Weights of a small transformer language model: RMSNorm before each block, 518M tokens.
Each number is 500 + 25 x the weight over its row's rms, rounded and kept within 0 to 999. Layers, rows and columns count from 0. Numbers have three digits each. The size before them is the row's rms in percent of the matrix's.

# layer 3 attention value, 576x576, rms 0.0283, rows 405-447, columns 504-575
128:508539507460534481511466533483529477491549488519504513482509447491501543472464495535459519537506488517529430476513490501485484501496453545489546509520468498537457460511470511493483507486486506492469487489537492504493
126:479545525491490472479491481531514568529533507534518511511525482504477517506454532527495482479532547522520498526501507500473488490514520513486518498440506492549543519518514529507477543488509538517497522543480476477455
120:479518498497488493483503499479538530516462482510472521567472502499474503502487488513515516463509476474489467469504521523480534453503507517477559478474520508552503535472487475497474498446498500516537509462457459478477
129:520499507556504491454476516529501519485492519473449505555493486509521489531493505490496467442479516460486507503472480514522508478506431496496484504499496441534455481514460486512449506528498452469479503508471545491490
123:500508505503480483521483522469450524562477468493432483438527469487506468468493488526505491518462489504489472517504513495495462504501520461471445492520533490528492504486508467511535541510523504531509472496519451516513
123:459531506496529492454510508501524462487487531523518505466522495505522502513478517537493499474529508541496535510459504505507533468465472499510502465458513490521510522518530500498517472470473527512482517548512484500472
125:487556515513522504528498514508532505500467531499505447494497517498478543500530512542480500484496522525496461492496450526488516516530490487488515504471521502507443493451480505525528498483501490492486486511531501491462
126:516468491486487500469529479490446509508435490507502507510495475477491464451510492485536509469507507506511484506536479496482495489493481489470506461475524518488483479421525484511509490470510504477476481474496468448505
126:520471516456491493504474472508497504463514457482494511504481492483499515502451497522520492542486512536511410513507504431508501484495467511525520506483489506506511444489532521499518493506504463507504438513497464532495
124:489473470501488480498546510485488490505530528468465504520497504513517481507477437539485485494490484484469479505471531507487504494487513527491474476459512470507507499499489430499510543452534460529516516529510468488539
124:545473536536546515469471478492505498493532557489513449522504496523511556512523504449495507558490480487471548507499494463461508542531523522475533490494524528497528491500547482503466491513521541519502459499491457517475
127:521476482515505501496470491490469493487510525487500488498486459483509476513482550473496513556555514540495520457529463523519503473503474517504481516499524527515482501466498484509521527511521518529494516512507485503472
128:534528511499481493474507491482463535532493494465518515540474473522507477517543492510532499517508486514488563505519501478506498494464523538477557471513499540545462445523529497486473503510490521522503512513474485500524
126:482491471505493463481483555504524500510529477526486505536532512504522511484483522513492503493498470483506471528500487501473479470491473482494528494503506526516484477525492505492500535507517460539537470547507503486472
126:512479494492473514499534523515504508479544483504471531481482503495506480496456487514508511486524476524508510479491462523502534501498486513495515485527478481478510456543470472470463510474521519505523504465471541498491
127:456486532477479508487480488490524522543512467531529524487511513503503487511509440479525485519494499529493487495472491464480492507514568531452528508556494511510537500486486539495491530551510489507484493479526511472537
131:510518519492493516500465513531518438518527531498541518482514503435503480514487482531511497478453536541485527506531536479520546489507536506500504528547516481470492475523516541510486479450525506498460460467532463473555
131:432477497514455495496493552485517509532459470479483499499487529490509497515528531498460504523507478493504529518496470504486457514534493475540508506481504499514526484488497511475494471479539490498551495504462529509471
125:509515557496546527520497504474484488512511534508481465490503533486518487453525521476463503534499485494517518512488502494513512511463514471505475532456496479509486473521492515521519460514490523491522462487481475448450
127:535492528489463539526492503482507477479486507511475516520478509507503461469500492533504509479485490500490488485473467504512472508548473494502484497513511504469487469467540481512517554560514478479495523503539531495482
122:473486460532500510501523502511502474467504497491517540486516516515515528517507459543518494458451484499485520497482527483452510482459507464464537472479484452491433516490501455468483488499497492475486476474528483509498
138:500492476492516499469537504519527497464439484495541544517494528474488499532530507511527485473484503529486513523509511512474504524492525492490472491497506503494556473458458504501534470509530509492494515526480461505588
128:515463511481503522513530502475460536496471506524499478462501561522493490450511492504486522517510500458522534514515508504537479532467484472522529497433479527487556543497512499521523517513540460474492514515478442515521
124:487497467550531494500523516497520542493464508529512550507492482516514512500493512506492537500498550505451510460543493477485494459515488521488517494506477489504530499496527553491492417496506467531495439553454495541528
129:479492523528497479511477524462499536477444492473497479449503510483528517452488523488520513557535514527498509489514477531491516492488464480485491526469507469493491465522448493520464537497514505493496535483501558479500
133:521487510520486526474506490498512483496502512478482538525476440501500489497504480519474493499539459468498527530521476513473501509517517543496496500473497518477499474502485448514443503486474551431493516490473494500476
122:503497508515488491501472497501471532527484528488518490512482521519524527506492495536476504497470503484544493489479482514507508496510509529491474519496485534496492474511503484463465508563508521523513478493525523486461
123:476522488461489508485528510506493517503550522496539517538505509474498480495516475577506513451476472482495525532512493529476500531506496513544542502478514463482482529477560507469514518487483552467493471516502496483461
124:524516522496509497513478529465486517519493502493527503514509540489495512484481546494496494505501504487487463467478526500519465515499500483503486486468510489480491515528487514497503509523487494505464458533504495520544
126:538459522503503480527501490510478492487537517535514537511502508480515513475500471453461512529561502496481525494528482439516498472478515524512485510528506510507510500553501498502484516501508489516487510488421533472466
127:504513539489557512514510525528466459480582513520502467521493535469510492482468491486479505496520486531518472506519504508469497455504510526474523509464503485456447474523544558492521500520472479479503473505538491543522
136:526473546497524483483443475473491534482490468497514508507509512489516452496525531532492490522501512519494507553528530531536486499502499514490494495493499521519533486495504515504536506496501506521517518491542490474497
121:498489524497518490506524521515504502474524500499466476503502484521467463511480491475490501486551513485506456518501469482489518494515464511488511509535526499505517506484483450509467463541491486522479449493488529485452
122:557474523480512511471522549479494473490507513531472508490489495515506485476517504529520517498492543562497479511488476466476500488465445489491490494546508504527533452498466477528439506522511467511491505486516545452508
123:477568447533474491476525536531521486531478519494507546500522526527486495522521499500536525500507520486526524533511481519480479494498506495507501505523450465532521550485478502486501494529499484537482503448506520527528
130:437520502510485491469467482498491502487499497531506489502508516501515486560475482532492508490486523461481477470469442482465519478499529507480477491499472509524480492520529499497472528490529517469516497459492540549492
135:522496494485501520511502538505482536505474481487511496486491495459463538493465432524496484485466498520495500500459505464504457506504489476522504498533473532506541490522531500513472506531507494512499458501518475519498
121:544433508441529505535524499477476514493504500483479521522514527513480489491495476528502492516496476445478522490499560555524488485465496489483511520513518475539554529501486508511465513519497510507441498550504491467547
124:490460500533488481454496514485493509564492472518519548498527494450518510461501509524459519475471471532538521476544494518517531526483521460505510493508492480460544520481507503510508479540504488521472511542507496456529
126:511489509512468486522514507491485534506455449500525508521517499502490541448508478510526509529474507516496472480491486525450481470510474495507524495498501470518531464481496506532456499491511513552499460445491526523493
128:521514502497566532539495512484556484527504505483532509524502514482518494497537514480472513481515515491504535515497540526511499513460444505504541501537523501506445500510494531481504505520503476487431462527512491523528
129:481518502452520511475476494480524496528506458510509496515492506499524482487498473518504474505464449492489509487487506509494506534467523503472507494523468507489445504527540463490471529524502523451524544544491483540505
129:519499558515502518525444480512499560531550459500502494528489502488510481534492523462479485487485521515521521501496529529498523538513494512508543518428500521467463507530464525489528526517470531514496544458501460500492
# layer 3 attention output (transposed), 576x576, rms 0.0236, rows 405-447, columns 504-575
121:513484527511515531512481548468447491490464518500484478511514523495510471483495459494466497464535497435519461517567502497500473509475548497490531532555531502490484524568467517496534502449530480535481494489512534527524
119:493519503492494506515496499505527511511486504524503475486521480459488473487484475492505517495436551462469533506490484492462555501533479462498515498529509517488509535477444497497498521505545494495507520518487547497471
112:514443496542510477479482514507529519465492542490512448493415528468485466522495499519479504429452461451488487514539506522504486514479506486476503463468499503498511542455452487488511523523492509471493483526543519497477
116:515473470462462432444486463505498491513481489477484543532517524537456501491497463499524488482489478510522489495469508484469520478540518516504505511538455492484475469476511475490556468463498482466519528531526498484439
117:432478501511499510482495537459486460476469529495470576526452463480534494483470557509518484512465551502531516517509511467439490468513499465508528493506468500506532511507490546493501506495492548520476488485503495463558
120:504487499483513490538433524494514504489486489487449485508519543476534539502470482487515485412486505480529545487519467553513473565449507463505498524523478539523517472480487476476493527499523512484535555478462487489497
118:535507490495516470500487513487523470504542517451479505464499525447486535488520470483483509468512492525491503462527497507498501483464469479527477475490484511527486504468544468471446495467519536476549488516485554517494
113:507506484516543521471497497484491468482496503489431495467470492476499510495500491517497508505489495492509525510533484480484512508474495469473479417483482454490555526504497485484510528531475486512484496507488456512503
120:512476501493501491460494550514484454473514502493525534446458507544490476507480498497502515453522493475492494525494548484502538500488470536531465528498478499490466553512520523532525515504520477478478508492479540503474
122:473489548499496501518475479433550444439515516503495499502465547475533497492478512530516457489515497475455496504482509475515486509512533523506485533451512541495485547485498565520460473520478552550494492526483486474516
108:471545518491462514519450473510503496509473466476510518514425489482505528515448525501498479471529538512488453523518527487504500498493524508541549437530477486514514518509493490488487509501486509504520530440507526473544
118:512507481514529545491517514493433511463471519494439494478507504509467515508518531507527482511494517482530526509504467497512491538501475480500510490491514531488535561498548525520486481494481460497495510516519489486491
120:496507493528524558446473501543513494468474518497524524543463499518476490505466460460501481530479516492504483505504462512464460504526509520516477459493490482512484538449512496488494480526474511522448494513557520463487
116:520512519483527504508509513500452486473494515500488495505529532554488473559556445489439515509499538511480535530516503550492491493529489515519500534492503511485519514467516509457487537498501484468493528521527526518489
118:495462516472474527502491514508485472478485508505525479493490551507523501504470510524503521467529523463490485495522519468512530534510505472527495485560496510489483503495490553544464501477496480534426493480538504529502
119:502526537514557496486474470498501535477483487499522504485479456486498493481493477529467546552480510502510523480526503529520554523484506457548530540509505469512469526469513512494522500487556475467499477454543504493467
125:480507538503486495518532487508451459461541534480473499533547498486518568488504468466484511521560466476549477498497492517483487545503507481470506533491502491460506468488475515544494484490470462508548491523427530529484
118:499464514498538487541517467499510531495484495484479480499530534534519511510515524522547490463506458518474514515476465509468516504531483489492543502488505518479511544525483518499513509503511499517483511488534511518516
118:462463488505517535540493472494504475545517467480471503531437489463533552464509537520484520477518487479515515497469494492486467480513515474516513476480501519492490477492491449502512500470543515504513507484495441515508
124:511504463534470501464481491548473498513506483471526485495462539499506458501453524476503489497514498509482501494504525495516530481507485515435448468471513532485476522493527501484500536527486503497445514514535454487501
108:509477531516485447488522493488522523518478506492553529511585511490467523485491509522504495483522520529478511482492551502487518491465494487549499478461489536523523448448506515477499485472435539482541497507477475508453
126:505468519466470455521483476538522505490545480530480515478453493469501464531487555468501537462513511508514531522503503445532550539459522479537542468499491521498484490464482491517501474536498530494494519480493499493509
121:484470468517481496534514526462498476506477480504469504514493519482560509546500536526520494502460508499523512506466503475466457504515498457501500449495491510484515539493515498518456474526476520470505551495471486513521
111:499505494510465433523474509513470511516512506528537483503478493504556514485508463487474504489483482537504521528496480535494484501479484474507546511485514466472459419452530453490502511476503452462533533512484533480500
122:488531541486515542498491501489548524489506540477470494497443535520497484455494479472453510491511497464499541511537488535470495468464505496437520519523509496445480493491486486544529523521515483531499482497474525535513
130:555469482507490538495468522539515530514539491494489482493483526491510468505503547494500496512489498481494505515470519515477514497504474502474443491524504511488483507519494504464531478493536498477485478478519531495447
106:510517500540504506524452443513480463538463534483526480484509498511472463486506482498495509500530520520484476493507498527515512466528488471462544509490502513497512456483507540507485482474490470521475504531512461512495
111:535478467512500500486470482532472487547534537510495502496548503505472508502477506526510489497476521468506533485450501537534520541486496480475535518522524480525524550481526490472468525530488549450459494526519482451518
118:515445504527548469502508504468516504517522506500501525530463500495500482491524508531478544468519491497538539546510469508471479513524560518549509487493485518504487475531509467486503448533482481516508485533504499529536
113:477508525487514479519466545488491483515486505484479441480461494519497524513463493567500527543482513530496478459496477520504483488520487512485490445516471463496502486514549507477512531489509530454504471473483541470488
123:534538531499485520503468501512438496488520489524561520495555501506548538500482498533479538477505504465482496526494502491491453458487528486451501482533462465486498488467537532473498516502484464502468446508512534504500
129:521484463528520490519508490434468489466467479525485524510484469489510514500501505512485493493478484510525506472514494503496540516514512492491504458541498471547465483505483531539554541458525485498547520506460499492499
114:525512475455512485489510503465455478496470533500454501479497507541511475520512521552467515516479500504516517457510459517541536477510499507540513523492493570502471533539515490494511514468530473529502532445494515533482
117:501491515465505460550435514491496532460489483465469485537463474474479502486555471481539520515494454506422551528516530511489518528528505475539471514535546475480494452509524474509517499493486490494474497480503514486476
111:507490498536499459540513447479488478491520472510515492469432534511489462502447457504506515520501491503489506471537453485553517523515480505529463500498482550529509462467479493493517526505502479495503524480540511492484
123:504505499451477446491469493486524486491523474489543499503521521501493499468495462460480473523532502473501537505516539485475514546521532490509460578518473512536522451530448516501500521505472458474496538510510486532488
130:472499510518469483534488509486508468530508439547556465506538507488513550521487530484512495539516502547502510458493529545523475518518500477483506471514495516474513469468527488536465500500523499545487508502508488507512
114:482488504510488525495532497498514476456529530532491547562447539494556491520497541534488491477455468500480510519480505498507456467452473517542497445506462508504508551474488506502488496513527477473518484497515534519477
121:490499518522471500544531514487497549495499490527507534499487494523508470498487522510496498520490481452519543545465506503492496524481492454503502440532490474441501531510501501477463447542505545518434482506464527496468
115:458466512486503483520501487476520509499518494482500482491431526469524502477479513539495522479544490498517475503537490478517522459496557518496555515509528504512499513507478496529507478495489522508502479505498535500471
117:499543509527481474506476453517479516533486476475554489508528462497519521506477513484520477516485487531511478475520505546479472497546530498492452489441536478497483441453537504514491486472498486489517514512457487499546
117:493525471527521502501467518516482509543492479492511474498578558474517543500511450456536460465494548477522512521524556492471457546521513461507498508518485489475491491494487523489471476473454507524494516515475468550506
117:495496459479462528512490506472548520526458536470476490470453497504496475507515525484501513490509524482524466470524479474487508513493486488479504516506489499487490516496520529503530524518524500482512486524504517507556
# layer 3 attention query, 576x576, rms 0.0354, rows 448-500, columns 504-575
089:495531545487527524498495550517526516489539498501484486511512487506502493496527541523498499465528520524482486471509499475473530515482518486477442503504482532514516481469459493511519529503527516491574495461506508471469
100:503507524505495472502519497472517518498497513474517553493551471504496561505501506479505499508449507496495538472451520493435488562503558498505518493533499495486488528548505478485466501515501514518512490512507498487483
092:470524520478493547483513500461531475465471485524513486528502505473495451486511486539513484520526507518510523505511531509492500517485480489461489534466486484469531502494474522513480474497489522512529531482548507482456
102:498509489487512493506538522466527502500499521466507525507541504516488560538522553471478455528490539506476522464453549497441535491500506494504498470507487536489488492512509469497518500527466520496532492504488531432524
089:517500499493539518500484527526504515500469498556501489527528522507503490470478459529488485491486541521497493533521468497556465490544487550498456523496480468527466489525479522515471526541476526500505517543533492511463
098:529489488499511523488522499489497468472463496526490515526513480513480520498516520505509478512463496490480494469478502450439527540508498487519504507530495502506544521513476500500468529536502541503525478515499511450449
094:485531530465504498471480479509510478493533529528498471495492520536507474473449476511469493470538493504531478539521511522552481438520523488478502520448521493504474521477455547530524494532506500480474564529497488493474
099:507497510473485550458501549486492437504489526517504457495545507541463523513527517522468459504498530494504505521494514462503515538507548507457480502472457493485494521531452487509440513534479534492501485496553509477487
093:513500501500492509485492490512498492505484522463488501493476508439516501475497475477504559508485477498530485519543502540509481463488471479509503508487539502502497499498509490497503512462540440470482497499497499513504
085:462504497503516579474504482489528472492484523533533500512514508505456497459496482500496466524524482504501514491519498455503465474510513478509483510514503505524509488494451523525468504537464515484480505474564517496512
095:490504498447532529461466488476532447480507525523503469519511491493473477506471488521503481460515475522496521498522513499502457478554497515496520492504478512531503487468466490551504513524458521512499515532500490507486
096:473515477493471523492525509474497479494482502533493499518553459531484506497516538476487463494475491498504510483474483480445537532515545473492489483490505504502493487494505491485472474527458498513551496489525494464506
097:544501494472518444520508502538485518495537462465478486467420496486551473460496474514551551491530503474506477488505492521504516463488476522513509508489526471501490500516506483527541517479542494529493491505469491526497
091:479505506467514544494497475520521499500528502520487523534486506465532468477471453514513491482506538537492531521500521534551497446514493512455545528517523493532484512488508498511508477507513451502465532485487512528506
090:504484498530516501494553514488508537485480483495533521493537461515463527529496539517505489512488528488474489501477497463511550494509525515500441505486498531523514522527481523448465497504460510494528494504479509470502
095:524499485538514461543517502541520534516506444467513501466469489442512446460473476521497531548498481499486482492527499509480489458470477523511525505524518517481508472474522487465520499485524499512443480483480502536488
099:527499517497507489514477481561514505527506468481457514486453518482526450485499470527503532495509465527493473503516482519553474481489483473482486510487498506483501461494517494518578506501535455512477493508507498538488
090:514503493509490551469511505507494484480507497480461553489528526475486507459502469476481490494523519525482522488492517489483493516508498501501502502536518477521504532494477532510493506533501484497499482502508500546486
090:506474527537493470559531529520475503490456464467544471487501484534555507509519513518516500505486546495492455516484521504504544511517489508495522477498491486482537498503506490475500484493546524531453492491456488473483
102:496500436489499462546456467553540526516508474471468521501457497419508454469464482483541535515497506525487491517494513549478487466507487493506533502509527489558548508504479471508532496476493493505477488513482500511474
085:510518498472525449525515522517506499535471504494487492483468475469528477496517474486540546496515515479519504494471556528496507473477467465498489512497519492494508509482537475508527526500573495520497521502517492491477
109:478547522503519488476449498513488513559535495486460497504470480443516498449502499512511522521519478507495505558549496502520492423488455489500498522508497509496492539481509497482546527493489500526483494487514525542529
096:488537486472493499505465506533493526506530503476471526482460484471499448479474498502532526491557493514516513547507490520512483481493471511476496524487478471461514523519490507464501498444521493491452496443496502522518
081:496489504473499549476530446491494505504496545499516515471498501453506507498521526488474504556488476529465536513529488517528523471541529489493549484508525492495516487491468491463475492503469476485472500487511499500497
117:479506508522501495519470492531484513539541474473474477472456488417518487473476497476529548510529447500500488498501480514537463482494442510513520497488534479496464513494501509483536496497513513509463513500505527539530
081:497489533502458526459474476461503448461499525499533512499534497537435523471499491489495487464480498465502519515487450475474521509534528525524472481536450518527465497529485510473500484501450511491514474538490549483498
108:477501457512486472502456489524504490511561491477479499462464513438528447514483481492523529498518505474519526515490491552514460482489498491497530507524506502544516525521499505487541501442512475480464525492517465532508
085:489499506482471489487521477477506493497493509497533510496490522506460535535481452474462476504481481479495527480515461443498513496469509472476498531536459561493458510472473498476466502451501476504504511505505464532517
093:472500500501520476518458495473501491517524501456470495484516527506540486466448459529504495527497460526445468499525498529534494505500497531519474522465498488493499532505451461530480515513475490511530465500460522508468
100:508450507511485504453491494496473498492492510557497506500499536539476522500515512504487515476472527470480481477496481485474551506487500489511492481501510509507483492521508484488429524525453508465543546555522506525446
083:533484529495485488463531475459505529482509503493442518526534518486464486471541477483425492530462475484535536514516475519502507525464489474511511503485528523529496565549511488488516472510482497517500486504501472489502
106:511473518519493515488502500474488517464506544526527554499522467513494517494492553498534497482464500478491543492483484517468507502483524501487480495502435515534456506487520513463426498513451485483559508527454513475515
083:485477475548501449537506521514503482521513514481493470527497508490530475530508520507520506475519522475530481508501548512489469522484501509482435499464530512484480493496509521538480516498563520536505477505484499469505
099:463496506496477493550491495530527514529507470470473476483465513496492480482483495507486546460515491486485518466503538504539486460528460496517517484480547470499526485527516507515527508483530465516488541505462512515507
099:468510518501504521527471529454478541532545439476507524505497476500483497499496522510474513495520478460512491471508461544506462485473519540502524521512523477498475531517512489534552547498497525454508492450519474516471
089:487446529462464526479485511489487446522531531531503461478504536461521495534503525486500467497487495490547510500524508468507511499528551504468510492492463515528498506492496498508493520490436489491476506545507456494505
158:501535481504482482501481486532512502514499495498499481517452501465548476501495453504541568510520499507545453513526481483544471479480480495519515466501529504476500487495498499535510501503545487502464491490483514524551
075:490487455520518573556522447497498520466493541480461508512506510477534475487513488505468506493546506488502468480497470466513484484515492492562479508511513490537505519511530520504510553473507472568486477492472540492453
162:496522480505471465505483447556503491536537502477480484470442502456539480461504497473508573485529481529533471528520491510532482452491488487530526516471531471511504488529513506504507499452547467497488495488476501567536
081:504504524506464515484472475543494493552530538489508479468507531467520485512504453481509497542479493522502494528528463517512521512515472499528530535495499484546482523537488504532490481488515481491460469498508524556532
099:539511521461489526472501513501472506505537503449492499520516494507498485465515498496549494534507490498507480547501467492523516487496486559508559531469507430485532505545516509474510499525481459488483468484475513524543
098:500525520487431559476493422470462522477451527500500540504505491507470543486477477511477523470462502486520519425512467512539510514447486506506512524527446543525501539515494517503463508476469495509502478481511498477509
099:461529523529535456541525563488524500494495524497466478516482485484475487514531477510527534483511516501499525489440512519472518476494525484493512530549489542513523491490483457542492475477525473511540478498472498463490
098:527500506474518516514458522494513523508515515480473488522518503473482498506484461531502492509483568543483475506501487426501534482530525505449466505455512521461528486532510505515496479529485534513456490492464556486530
093:514505490499462512543521480461500498500487519476465494526487529482508536492540491524475496508483522529515457456509518563536491526504485518501527528493493485488485477500497504518536514461478538539467474487477503491471
103:524528455522485498457497493475450495493494524495534489470501468481515509500517475519523491459497503501490474524494480505510474526462514506500498506508500489539454528477511524519477524545454520533509507539529551499554
091:520556503469484473520499495506509463521497537485521511527510529503470482534523471472474494524511533528492513527494518449505479491509496501517527525505513515501502440547475541464515470449482516480491473490485489504500
097:562529547501515497497522517506452517527512510508478511522481477524480481495512468555505550510489521503483489491506491486494520533456545522494447502493487534487494498446483472499527487511482547482482494481494530528495
091:538487498511494519500544502505530507519486472504544524529465486497529518516568493503461482505499513464496547474477516535492534515472534484486582497503497545521502465505535527458497504471491495501511521457533502475513
097:517499496525525463494526519485513511490486474480450522502489504544503513549510528537533524505466521529503499423501515484485541512486507498501455472503492549446522475494507498558514523500494500487537519501532484494529
103:471460514499514493526491528509499506530496446448515501476476493478508496540495536481479471464482520490537491509450507559499532507499491494459530526491532492520493515521512467468497509485497524493422490480480471489472
099:537469497485495506498516512457496481495491482506517559473480531508532486478513494504463520469522513490498514484489519482527518474505516518517480502464489451495512516496486480511499514524484471474496527480461506529496
094:420524536465483486495478515497553446522475459465545525498498485472509466487513512494501517470512467497488502480491500524504511483488528465527517509517523478479500514529485526519542511453508516503520532452499468471527
# layer 3 attention key, 576x576, rms 0.0349, rows 448-500, columns 504-575
097:526545498460486490555477467443494522475515466495486503491514557503525455494483492557504505506523479502511508548535465500526463467516458539498521496496551451480503472487474493502513459491529470514493542485496532528482
093:481461530481471491494486485496530485478508467517489500494501514508514509503470513491486469470483504512502455511487449520483538535502520507467494517490506468522491501491470543510458447543503510485518483512501480491468
085:505495505487511487523446459508499517498548489497515503476459527468525435478502497512503543486519486515514463520516456497572506452501419505510533484484504490469508464508499478484508511514527472525482532489501490526495
099:489452534533481532520495508474530473499475510526503506491507512526498508485484503499460476460489510531472529494499508510482507478526528527472503546504488439498480495517487528495485488528504493508533471504486494470451
097:545543517501486515525451486501456518481538474458498490480497530499519453492459492518531522504509482489516469529538468481509446459489459532498489486507532453496505467498528507504499491514519447544474522497454504565518
091:455484533488485497510517538491528471494477544477564483501524483512529536485522494487493448492479514503470506554489486467509464507530476525453504534484503473489485453554471523491464468515497481501516479519490471480500
094:487504466494515520490482468507484493531480471486466519476504536499540465476506517514547569486460466518532485495514489466528469465482416532509495458496525483484497506529551520497494448493547478528497513493511492536488
088:492510517475485496538494489508486528527467474518469483482538519555495507492468516519509498502507521491499490490486473508512500495514486545473485537490547432484510484549529543496531459505503499486531492498460485540518
089:531497454469481488458506458509485505498507469459518517484447536480524470511473495468502576500532527493510483486518501499498521470474489511515464459513533501476466530508488508504532525474526474504478486514517496531516
083:505488484501512496551492498538488500486458488479512535455465489471517503495452503483495509495520492501496505493497448530503528484499484484481526482451518510481525507514540537521482513494523473507514513484496480516542
082:502497467480489456491493474498505487499478463464574469497474542492509505480537494495538521502530511503499475540486526491519471507459460503515508467515508465503455512510479454487507496485490449510454478557489535524506
093:498449542510505519483497545442509468506517490520502523487542471510461537526511512522498421537474509502470513505490518500508510513527536513420506541462480500507514506496507523474524463527455505484532527523489523512453
096:469470464509470508496484468531505526502553513530523480498456494446515516510503499482529552456533497463503521462517502500515504504472527460522497479503481508548495502468525475464494503471551495484464527502504481488482
078:497498486467451445497485523529488548494474461501511520468473517487529476500496474493512562481491476455495460548535499447533440499463486495546500457529539461513478538473496540498514512497538493475503459540476503479543
080:466525521515479525493509503478493518508497518506477483497549513523477503483509513510451440525442509534494497479463484501474514500495488531478501532489470502502511489503487493497520520551484518501516529475500517525464
094:533527515462501493524461473526487525487525527485478500508437500450507492525475503505520557485537519485507491497495514502507484500514473463527503457509524480519461504484475525514463495496530521516506492492495500506498
088:514477469513480468507474469536504494480484495497543483499414511469523516492462465502512584492516519501557505496515486501553478468492503525529483434507514476527500490510509497510485497482495486524469498540497503481520
095:461489493481548461511479540487543488499501502510483473521457441470466514512481521489483474511485493495450513531508484505497513529485548439466539513498512515516532520507493484496521496490534540503500503511490509449471
095:523504481500456502500474501486456522457480504491538538467475516502503497532485536510468532505505470506517525521487527531500490525456482487537474486533483539538500530506517483523510522480501515490472505488480531483546
090:529508493499505475472476473543519477466476548507485505489446481472542493499473498513540569502491507531536491516510495504554479473496495462553519473494532489513511484484491500534447528482522491507480489502478493510548
097:484521466512495468494463489503536465474518505516529540510463488466518494491493514472498568506497484517536515507524493482558469520485505505533476434494537490513462542500513503478481536493491531511472482527495458495530
085:510487451492474489487476465525503493487501511465517491460424492487522483472481482512499574461522480488533462512497483512531451506486476459498494502510542491495499467505492552543488475514510497490502499490472464471513
083:494518483492472508516463483521511518483461493504480482524471488500502489502503448510537595483480517515544461502540504523482479467475485485540474477527521492475521466511480523510496520484520486502495483521478485534556
092:521458509489519500527530457495516494523486494486502470469503512491451534483503487535471447497457499530486505498520463465485525481502474512459509534520469506492541491486490474493497511494483485517535514506475501464510
070:509464439507525461528510505529508492524475513507476507505463489510527519516535477527512554464498511452520498497530485507550515499536492445524525477517500518458500502503451484498502528516537502503493480501496504486521
113:516499551488529504517562533464459504487518503516490506513566495524484517504513489527471409507485504520483521498506519502471511520493497491457504540514488515499496491539526516518489490488480528495523537477502504497508
088:530466473523513487497512493525522492503490514505472523498480464465534517545477460505490556508511494507534512516497479459486494485505498509503465481468499479481500481490512511499497528493523532480502464530531523505503
103:479492498495507493530512514476525533527512488467489490493517505527506518547493515529504444522516518517487514489491477501510494525511521511442496508524479501489482517520494467509512517482475534463462490508497529493469
104:515502548502486494507486508539487484471548525479498464525535503525483495568483514548500473498553508498483547478484507524444511514502531510486508524502525443472503452505486515472538504497492471484532503459489533491515
092:446483540495477508480505534464492535495533468502497509496526497484462543530532537467467445506501533490451490462498489469468541554482501516493495510447448509511473484487491518489474491493516514504488500475531505448484
118:483488538508520527500517511499483517507471512522454514462543521519495484481526513508483415467509490511482501521509515503456559532549495510464510519458481498500531505504495511501476495535472518488536484496513505459517
076:541487508501500516480564503486427473494491473481520472523546530531509514534492522487481414493458523487445544503512495509477511493497486482498477507462472517450537519524475468475526481504460515443482537467548492473458
115:475555466499510510469476495522531479484493474495512500519454522482525475469484486500550594496504510495542474520491516491554481462504490495534512475516521500509469498482513506496488461505517472528497491521484499544498
073:535540487504519529480501472577505494509501552511495527479474467465523498475452455504492561507513542536545485515483481493492497509557532482502521456506488492499503509518511527540490521513468478502513477486515518500494
091:528470522472463502526546524499474509460498525525514536508513473477492498572506526524504499470495510485520517475495508497472496500494515517505523486549507505485523472489474502527476476479516451520522491477451544456516
097:509445528526502523550452542458472482531517478499469465466526498532507456533517525457528500499501458483517474516535473531487526485452489503496503556466493465468488473499495524455523465480489483457466489551521521512474
071:457510471502472482471517463532536487538485535467467511508489466500529475482469457547479541514508517503548483537490512507475511466551534525490457470533505525505473476498513558545512446461532473520514458480491450566521
183:492500522499510519492532561469500502484493497526470508519538486521461502504509522523463375494462504511462518511474520501481506531513559506448496516487484514494533515510518492501498488504468524481508510488488491459459
064:461516501522476471480494528535477472476467515480477514467449529500496517491482501516469539474513531487479483516490526547528504504522513525541497503511510484525488529440535541526526505502546501506509475481512492511501
169:469489529492506520501521530430509503489505502512485493491564501514468504518498525502484357489501519493476504493497482512465514512519504504436506553502471482491510490512480493501511503524485501468506525490522514486480
101:475478515514442481502540508468500513521488478491481495488523471493480515522522511520468456453467535492493539517514534519449478500513494501481497539542523542522506503498496478495556507539502522472507483498482517470486
095:528453491520532495492508466469518489529510497503538520453528538517518498445451514425499547545486501517484493470540493488479539532515545500486498499518499553438541502513528514482515490462507456510518533482522483516522
102:509504465485475513487502525504506526476513479481484523522491510470513483473528481522505483500501514477479481473476501510479520469502475500485555505453482453461553478471518517453464505532531464499454524455458490542510
095:478533489498483545507490505513494499458492494538516466469515464501484503454548477469506499497525505533505535526483527514546439547514439488509451487500510471505498477499506494447501459500487480489547519495538526519516
097:483457525527523518501489539495501512464503509561499507507494489472521454532478482475487499518479460518498510540488513499478493491482525511499520492499500479511525500508483503497480471487445482507540487506535478447511
100:495544524498520490474522465520541509502482479510516501534519496521540486439515514464482524536479479506502489502484498483501460442470504523489495500502493504497515486545506478538511500466534484532519515494511458526537
099:492485510479490530532480472480488502480508505466485489461507477462435459469524468485511487504497438507430532499518463493474472484543479489469498531476486503505506495534503466496476530518490487453489472469523473497538
093:546515491503520470493524520544522532503497484480521544508491477496466498503508512484517503486543506488474500469501538506468481492505479478522514499506452482484485467507528489508459492534548469536520547494460483491490
093:484482494542505495518502530481528510485489539500486520533515526477491458514520478514541498509487456534478503485537476514484531512469478538499499495495480498463524522464487465498497493506435476494507504490534481474498
095:452539500469503506447492492529551499527496488526469539521530515505525459470493552493478516493511503477496474486473485508541500495529545507496503452510511511489489523491533495468524497506515510482484487514504456534520
102:517478513539450501553460480444482501516533485491509489458495503487496496522496524476502458513493458488461472519530512534511532493426491493511507497450504479495508519477484527502529492462481513505487493549554533518492
096:555506496494511480460513511568505518466444496530495497562536462476501481521463498496488506494484547432540527482485497499498511517477487529522508505507452510475502511492527487491446507528543474532434510492487523499517
093:457507509534541504484498525456520526522525485515444471519483499511505453513488509505456484493518494476502483517488510470467530458509518493496497480486493524501535539488497479480493492495506482449495534496525532499462